config.yaml
head_dim: 32
positions: "rope"
warmup_steps: 395
z_loss: 0.0001
Each number is 500 + 25 x the weight over its row's rms, rounded and kept within 0 to 999. Layers, rows and columns count from 0. Numbers have three digits each. The size before them is the row's rms in percent of the matrix's.

# layer 5 attention value, 64x192, rms 0.0878, rows 0-63, columns 160-191
120:473522568480570489525442509510478509497530471527463512485534453537518498462515461465498479484492
096:496532493487491487552452514499568475442521497513472496488489493499491487510504518480485517515506
103:510498555506509519536463499478521479512474505476509475528479491500514489513523476534484495471538
100:488474493478457483493488554472558491468529523515523490527512477528520472492492516468483488534484
098:480476462502479516526501533544489546501531485536535468510526482576510489481504522517521516491529
097:488462546482500497531491487553521538474501527488511534470506489518513498480488533505499537487496
108:489534492505511526485491483488544531490478521530471521474495510445509483523506506505477486541478
110:490499490523483500504503563491458508494534520532530486487555509486505503525494449511491497508496
108:518464500512478491554496508504504550413500528517521498479538505530515526501466468478490500477475
116:507503505472503468477493490511527470469448466558490507496509483487505496500508477430493490481537
110:501482494454473503561495467500570502455512478495481515480483490497510471450517554466514501531500
105:523496510495505510529497503479504501489479474491446514491495523486506499437450529525480477485487
116:507515553486561495473481508489488508511489491496517529499511485459492509553476490501534537488511
122:469498488515545522495503531486474501498494519495447526454524503526508483486525496539489512516511
105:518468480465548493545456480497478515399473522513497520471477470522510503460496493495541457535518
105:501488491465509501501458522517528532461491500473523537525509495494485511512500511545485472500502
117:490440497508520474545529527497486510547513504466494476450490489508539500491476503525505515538490
115:526523470534502464511507510502511480475492509496498472511470492492502505488515475467488459507473
108:527519487512512494481510513501517481596501496480471502504479488470502464471523491522500494482477
105:537510530473504470447489446495551506511481520503493488522514491505500519467538485425456500497470
124:486516529474467507506516505487495492505469495534505473484510512502475482520506455507522506511514
098:534535517474486504535504457494527508502538461508523467522503492525478500499503535432507483513496
117:539462491502518510486540550541501494524538492486490528510514521478536467487487455520530495522464
117:527530504499534475516511511534395486491518515504540493511528516532501531564507485487531493493503
103:515485469511514520454506467456518507485506518506489483471505513497491526494503528457464442521451
115:544486482496523515465466500523556484498503497500481514504471500491491521503502568464501493490530
110:485472498484526489505479545479518497492468529515485506522506495510474491478474490482498511484501
116:494498513473406517484505485545497478481502493507501516512493530449500527475492482494514458530477
113:475490547496494489505492536518539460517501542498483469515499513452497506494490466510507491503497
109:514551478500494449493494465519548470514455507507495530485479493504466483529522553484483477489498
116:538536440502474501546509462517535503486515521510510480494490501523522482478473528459519481489514
103:489488492513509516485513505472524495503527511474483491479473522467493470512504490529512492462486
088:498524477529535505499481481495491504504483527487478520473516514497513495518482511471506537489506
093:463526514473489540493484508518488483501471482504523471493489493466515506528506518538498524511502
081:490472501488508492506452529489458501493487460512538473442461544462511494500491450504575522502506
088:516493529480526481510533493479518472502502469495505514529504483506474505472503497482495478474520
093:510533497516478495434504501511544516527550506496490477518495498505483486541480475523487512517475
080:480486540499507474500500524531542473500532487477521542469452517482489572514511469465509516468496
084:469515534489461497533515524510492456460482493494528500477513526475467460480485474490537473522503
090:527468488519538495519501446489494517510499545535478475544516528469500496479497531474514484467486
083:517485485467508518436469487541507495474507495509503522469477443479503477510501532527496483504470
090:536481423528496491461517479493469525499512526483518506510508469484476525517468498469445484497488
085:491518552519570504566494486495510510506506493512511525486491440533502565524507528487564541487496
089:541499507515487485499467517486494500500527462493507501494512510574488523517482438489552539518520
094:537481476488578492521510488507496492456493464526509542487502454498523513482493534463518511548494
091:493477481485511517487482556541535484488513505481530526528531489533494455457493500518484466509525
089:536466505501487498511495485493460491504508502512469525466508546483502485451501546519483528493535
088:448498444485527495481508534503471518445469505483457495450528489504526493503479493498448527495486
082:524520490495520534473485481512484494521497439534521510486478484495545466493490477551549533521486
086:517472503526509510506482526507532513482498548483499521526507490532490497509512512508439464483536
094:504499450499485550507481495493483488491488485497503480487514487508527504540535516519506524479500
088:552506462502477486505477488527511488493500469528496501521504494499495496437495537490552440521505
089:492495502517537498501542483496506477526494491498468492518509486512513508515480519503501499494500
092:475510516475491488484446516523512530443501532534542504521509492543496493491469503462508490530509
091:496527511491490498471465493486504502463541536492499476525483484482500490514476486462525538500517
078:510524480497524520516503491486484497498491533484512470522505477513466498547514494533450471515508
082:531570474533503524522494511499518549477465491487538504525472505506510479467503449496495512510521
104:522493479495506507520443530497487534448496478514494467445495496539534535510506527472498528521485
092:543450519463498481516518518558511455520492458479519495544535519499474487479476506480522485500480
096:461535481474485484519551524508528484509475501479450495507507463457493476547482481553555477506500
090:535570481487498534508467482487512530530456484490484508486492498480553482486503542529508519515491
093:452525477506516532500494464509530485474480501511510507515502452526492520512502495516473555523476
092:502483533509504482520496487502518469462518464447493530516501496482475502446503526498537520513508
091:506505537511490488540493492475505466504537462502477506542513523522472526542470450487476490488517